Weights of a small GPT-style language model, trained from scratch on English Wikipedia: 6192 steps.
Each number is 200 + 30 x the weight over its row's rms, rounded and kept within 0 to 999. Layers, rows and columns count from 0. The size before them is the row's rms in percent of the matrix's.

# layer 10 attention query, 288x192, rms 0.0768, rows 203-253, columns 64-127
110,223,149,227,202,189,241,234,204,203,178,125,211,178,172,217,183,171,172,248,207,205,192,241,165,216,218,178,232,231,196,173,202,231,185,200,208,174,251,202,241,162,217,192,233,253,190,220,219,164,182,210,233,207,166,220,168,241,226,190,209,197,175,164,203
135,211,268,196,236,225,200,216,212,171,238,221,202,177,192,181,179,210,233,193,202,181,183,175,206,172,181,212,176,141,207,200,175,174,150,205,192,161,202,216,190,259,230,183,239,204,187,270,226,162,265,181,191,169,159,200,166,265,231,196,138,188,201,228,208
127,190,196,181,200,237,204,168,193,244,227,182,277,229,207,190,196,171,139,198,188,223,238,204,180,221,201,213,220,142,204,177,186,169,205,236,264,122,218,202,178,202,225,172,203,220,262,210,245,135,232,235,204,205,201,161,201,291,223,155,219,176,203,190,139
112,202,175,213,187,199,171,183,180,204,168,226,203,151,210,246,236,214,174,224,211,176,212,202,166,226,206,176,219,217,194,162,181,265,235,245,190,214,234,194,183,198,237,197,173,224,229,170,201,208,166,155,218,211,198,218,251,243,204,222,237,159,237,193,189
117,168,187,188,215,210,233,175,203,222,178,239,218,179,222,211,216,165,193,208,238,199,251,179,185,249,218,177,201,233,174,193,215,185,260,220,180,205,205,207,162,177,168,213,144,202,169,177,144,192,170,144,163,163,223,183,184,160,183,161,195,203,202,152,256
093,248,245,177,220,145,240,174,220,227,249,218,235,172,230,184,193,227,233,214,179,170,207,188,207,140,209,215,157,165,182,231,216,207,177,239,211,240,179,207,193,216,194,242,163,202,206,194,186,145,185,191,194,226,146,208,227,224,208,298,174,259,226,170,221
112,186,244,228,258,127,232,179,229,169,213,141,195,202,232,230,173,248,217,240,210,134,248,190,144,190,225,193,201,201,221,242,195,186,186,228,244,193,134,206,171,195,248,220,177,244,225,221,188,195,139,218,179,199,219,166,209,133,147,231,198,185,209,198,251
105,221,169,168,188,242,199,203,156,185,183,208,165,220,157,190,228,135,154,179,183,203,148,217,249,169,226,199,210,202,179,191,201,162,216,152,246,242,193,198,221,177,195,206,221,233,260,202,187,229,214,212,244,186,201,161,177,148,187,203,169,175,276,237,195
102,250,209,243,236,122,202,163,176,193,229,225,209,176,263,237,173,249,194,203,195,154,219,212,117,221,183,193,222,175,211,228,206,174,199,224,219,147,213,212,196,227,251,231,126,219,220,231,234,190,193,220,221,223,213,202,195,195,151,157,161,240,169,244,198
090,193,224,144,218,198,189,204,229,232,180,258,201,184,209,169,209,223,225,206,154,234,278,194,193,174,203,207,196,196,156,167,180,195,242,186,190,215,235,213,214,177,217,195,190,225,169,210,169,232,237,172,243,193,186,231,165,245,166,235,180,234,262,204,205
082,211,148,188,235,187,200,194,157,181,213,193,215,228,260,178,221,239,207,207,168,211,203,199,220,180,169,212,195,156,180,205,158,237,184,188,217,195,201,206,256,202,226,171,215,216,222,160,218,192,235,187,221,215,220,198,180,281,185,169,156,162,236,172,208
089,181,220,199,172,199,128,205,229,182,208,218,161,138,194,188,182,215,221,187,198,197,279,246,189,174,207,205,186,180,193,179,172,217,256,221,154,166,188,197,216,194,174,216,156,154,194,250,214,195,184,184,195,190,170,228,171,261,142,160,199,232,233,226,160
093,180,181,203,221,201,212,175,265,216,209,144,188,132,220,210,194,184,238,213,235,232,197,194,188,186,226,167,159,219,197,164,212,170,188,148,215,245,224,226,205,195,203,179,216,186,242,204,181,165,239,152,228,229,245,185,207,214,157,226,199,228,190,179,164
111,186,198,261,207,218,206,171,174,187,224,162,182,230,233,199,189,162,256,141,221,175,210,188,217,206,194,221,206,176,212,251,235,187,205,219,225,262,219,200,203,210,222,187,216,169,199,212,214,176,210,209,166,155,178,181,203,161,184,131,173,202,261,183,164
100,161,213,241,244,193,190,229,236,188,161,262,198,270,192,189,147,227,194,168,209,196,227,169,188,198,200,185,223,188,213,190,159,261,229,225,196,160,157,241,207,179,193,168,195,172,201,199,223,186,230,193,158,213,180,222,211,212,179,190,184,159,163,221,183
113,232,149,186,246,191,148,221,171,194,178,174,227,183,244,237,227,225,187,215,194,185,205,206,141,237,208,205,176,226,183,196,237,159,217,177,204,230,220,210,197,197,198,202,216,206,188,149,199,131,173,162,193,204,169,201,165,187,169,219,214,221,197,202,251
097,217,204,207,169,222,224,218,214,192,231,242,236,145,218,183,219,194,164,219,193,193,204,198,205,205,233,242,260,159,164,200,187,181,217,223,263,217,207,189,223,201,206,245,78,213,188,238,240,209,154,230,165,194,156,198,129,199,236,167,169,213,216,153,206
110,294,169,190,246,148,207,194,181,205,200,143,223,203,152,221,205,228,198,153,239,210,178,244,220,169,185,158,185,186,231,205,164,227,170,218,182,172,201,179,278,193,230,220,237,180,220,185,150,167,235,186,278,212,214,186,189,178,177,185,204,239,165,182,173
114,200,151,154,261,195,179,193,223,265,241,196,195,185,193,226,143,200,264,170,256,217,198,160,235,200,303,216,173,227,205,143,188,142,153,169,197,174,207,177,202,281,202,167,221,206,178,155,241,205,204,202,203,225,166,178,235,184,218,178,195,271,174,231,198
099,202,196,159,213,208,256,209,239,208,157,262,182,189,173,197,195,166,230,233,198,187,190,224,145,211,166,266,183,239,189,181,166,247,229,256,187,158,156,207,165,163,186,196,172,191,184,186,209,164,216,179,181,228,201,210,219,142,222,188,188,159,199,203,183
110,207,192,176,214,205,161,206,226,208,218,284,205,192,232,183,255,226,167,232,184,210,249,204,135,256,210,233,154,200,203,256,178,245,166,231,169,203,209,240,155,234,207,159,237,213,213,188,249,181,214,223,252,213,214,242,195,156,179,216,265,204,152,214,243
106,198,202,258,204,207,203,261,164,153,223,187,181,215,224,237,221,147,192,212,246,250,184,214,223,219,188,229,202,216,188,219,177,197,176,180,166,215,230,240,166,204,234,170,200,160,208,214,236,249,206,159,247,181,209,176,180,162,220,205,221,201,231,212,208
109,203,144,173,233,152,225,160,167,197,172,169,259,207,194,249,214,273,224,192,216,198,217,176,209,236,195,122,214,190,195,220,191,186,241,189,214,174,221,199,162,243,183,180,162,168,194,182,200,208,160,182,191,240,198,181,226,180,166,274,155,167,166,199,165
106,244,174,182,202,184,252,294,208,259,183,252,193,189,208,231,184,211,190,199,158,191,233,179,244,172,241,193,179,205,152,164,188,120,207,238,220,188,182,208,214,254,194,192,183,198,172,183,155,228,143,202,171,243,200,169,187,224,205,221,225,221,182,138,192
103,169,136,175,238,169,220,175,204,202,225,153,285,213,196,209,236,217,250,190,253,183,238,202,211,252,157,167,200,176,224,218,219,209,209,161,190,245,184,181,194,181,209,186,174,148,170,201,201,152,179,173,153,253,203,246,188,218,226,218,117,221,174,172,199
113,198,202,200,223,186,272,200,147,188,274,213,164,141,193,169,183,208,206,139,235,190,217,140,172,176,249,201,186,199,209,202,211,186,262,140,210,209,164,223,214,210,215,225,246,221,221,192,222,164,203,168,182,226,153,176,171,244,182,208,240,210,224,169,257
122,230,222,267,202,155,174,168,207,190,216,189,202,189,206,218,220,160,220,176,219,174,232,178,199,228,222,168,223,168,191,178,195,117,211,181,213,259,195,219,163,154,178,223,229,191,206,217,190,226,163,163,199,206,211,193,220,189,261,187,184,196,233,200,200
106,225,129,191,196,240,177,145,248,194,202,197,218,232,199,244,205,203,167,248,212,177,159,201,212,161,235,237,202,162,209,202,161,223,222,178,180,267,216,184,227,112,206,190,147,195,162,167,193,204,225,193,219,223,177,260,183,183,144,180,177,168,209,200,157
115,185,192,164,198,210,160,224,152,212,198,193,210,242,207,217,215,239,170,219,178,128,165,193,187,173,187,191,167,229,188,213,182,221,217,174,206,223,158,202,199,194,187,182,178,216,230,154,181,225,156,174,199,210,239,163,199,185,205,248,201,217,140,214,281
125,172,231,174,195,207,168,195,241,176,178,197,193,173,198,245,236,175,213,160,232,148,178,189,181,156,217,169,152,210,192,169,178,199,217,168,164,206,193,222,256,207,210,205,204,198,175,218,152,193,181,208,160,231,229,187,207,182,253,259,226,267,192,257,213
106,210,249,175,188,196,151,147,226,151,163,196,184,225,204,154,238,136,211,233,211,201,191,245,179,252,189,222,258,170,188,203,233,168,196,169,199,266,217,174,222,193,223,178,222,212,216,215,168,210,201,197,233,183,201,207,187,169,167,159,181,173,183,202,217
118,193,184,210,240,249,228,220,165,244,242,183,269,166,228,225,185,238,176,175,214,246,201,167,180,211,223,203,225,174,203,140,197,191,179,189,223,202,119,215,168,215,221,199,181,201,205,184,186,192,230,214,214,211,228,218,216,207,196,226,220,220,171,171,146
100,218,188,209,155,213,186,227,194,190,205,143,237,172,151,216,186,190,209,201,245,168,208,204,222,197,197,186,236,182,211,160,208,212,246,177,179,251,193,205,247,172,257,184,187,173,216,217,179,194,214,163,171,248,153,180,253,228,221,182,195,201,220,215,193
103,228,170,211,251,175,173,175,187,231,192,198,231,196,186,224,172,185,224,221,209,195,249,221,191,180,206,175,191,203,200,184,218,211,238,234,211,257,232,217,210,214,193,155,207,253,232,201,228,214,195,198,190,223,200,192,189,213,201,183,194,232,194,242,146
127,215,223,164,174,224,175,226,196,240,214,180,195,198,238,172,226,155,251,256,158,136,203,204,204,196,209,222,176,232,250,157,197,231,153,121,185,206,218,239,189,186,199,228,167,176,231,252,195,204,256,184,250,210,154,240,174,248,196,235,239,218,244,218,183
118,208,240,183,195,245,198,202,219,167,128,196,176,184,195,218,209,159,244,235,162,241,200,234,175,214,179,234,224,237,265,190,180,200,259,240,182,127,208,219,167,211,180,125,152,204,232,198,203,125,151,210,196,244,236,231,184,208,211,130,211,162,174,236,177
110,219,288,172,194,229,222,226,215,239,208,235,203,214,218,190,176,217,187,191,196,151,220,215,179,146,173,181,232,247,231,220,218,240,230,210,176,186,211,194,185,207,214,225,202,208,180,227,206,258,194,170,179,207,194,219,221,102,148,165,166,170,182,199,232
092,224,175,255,242,175,215,185,197,147,152,229,231,190,179,163,228,171,184,215,195,204,192,162,215,253,185,135,225,202,169,195,242,200,255,225,210,206,179,182,230,254,139,169,223,160,172,167,228,239,187,211,180,220,219,201,231,201,231,256,198,190,208,164,161
092,216,209,167,169,162,217,182,187,203,216,167,245,229,212,185,184,260,177,225,172,193,220,205,119,238,193,212,187,224,133,163,177,150,241,228,218,174,175,183,166,265,181,198,180,199,222,203,168,188,222,182,182,232,256,157,137,145,187,229,199,197,218,192,199
106,169,166,156,155,195,251,165,208,219,271,199,253,213,190,215,198,247,157,170,263,187,171,189,224,204,249,210,130,181,162,210,126,216,162,161,227,214,221,203,214,197,217,180,192,203,230,193,168,202,192,258,241,224,199,197,159,254,222,214,199,169,166,196,185
094,231,208,165,193,178,217,236,212,240,203,196,220,238,227,201,209,204,180,221,237,201,197,195,195,228,142,151,211,186,188,208,161,254,183,210,157,225,219,235,138,238,124,186,197,211,176,217,207,185,175,264,100,154,262,243,169,198,242,149,236,218,232,171,175
094,150,167,214,196,221,157,178,243,216,195,192,194,202,206,220,204,230,196,194,258,192,190,226,249,205,206,254,222,189,186,217,176,226,200,186,231,246,180,153,234,199,199,214,223,204,216,227,165,219,265,225,235,207,164,200,205,192,180,150,175,189,216,187,170
112,227,213,241,122,193,184,196,221,173,175,214,186,189,170,154,200,201,245,209,213,204,196,216,191,222,255,142,228,183,154,224,143,202,238,175,190,209,226,241,194,167,182,181,270,189,188,191,171,207,198,181,191,186,194,209,195,152,233,243,175,190,171,136,233
109,217,209,161,155,240,163,182,209,198,173,159,225,187,195,176,203,206,202,225,193,215,177,203,200,216,189,211,222,186,211,160,211,242,167,155,158,233,259,186,159,143,212,214,210,239,190,208,184,202,185,206,197,181,238,211,188,143,112,260,177,200,216,268,244
106,214,107,195,152,220,198,147,195,226,178,238,194,220,164,227,148,205,164,233,210,209,196,137,222,177,220,235,225,197,185,217,205,239,157,153,183,259,210,208,211,218,215,242,196,228,214,247,170,166,189,201,237,143,222,234,138,184,169,213,223,238,209,171,120
116,158,167,201,200,192,195,214,177,200,188,163,119,186,188,185,254,205,215,205,238,194,212,165,206,223,192,220,223,177,216,218,231,161,157,186,230,231,208,219,152,193,169,175,184,196,204,211,240,172,186,207,243,184,202,182,188,171,208,172,212,247,218,193,228
111,152,213,176,155,172,205,174,191,191,156,271,230,159,202,192,163,243,179,179,198,201,201,213,238,228,176,194,216,170,213,172,196,222,222,214,191,200,191,243,207,178,182,205,217,219,181,169,232,191,199,184,154,169,207,188,172,194,203,193,157,176,145,158,177
096,229,224,235,195,183,209,260,230,169,163,185,153,220,222,200,180,187,186,162,228,179,187,203,178,191,161,209,211,205,189,207,238,224,164,171,213,154,203,187,168,198,277,202,185,189,196,180,165,191,192,181,206,184,210,186,161,246,259,222,239,221,241,200,215
109,187,183,212,252,193,156,269,129,156,197,220,207,205,177,211,201,252,193,179,196,199,207,241,195,208,246,213,198,198,245,183,183,140,158,187,239,186,190,203,229,207,192,211,231,188,230,181,214,256,203,186,174,189,218,212,179,177,195,264,222,243,199,176,168
108,191,212,211,224,141,208,179,209,231,193,237,203,216,209,171,191,136,213,162,232,225,205,233,259,244,223,252,188,198,218,175,184,126,178,193,223,185,190,204,270,221,196,185,193,197,196,221,183,166,204,162,158,214,207,180,226,214,246,146,205,202,194,208,199
110,189,185,161,198,184,173,200,161,203,182,180,178,179,180,201,196,230,224,208,137,207,213,167,213,175,213,174,175,233,204,220,181,171,154,174,227,183,228,183,235,212,197,232,188,210,185,190,169,137,235,198,157,227,223,180,153,272,194,186,178,231,172,153,193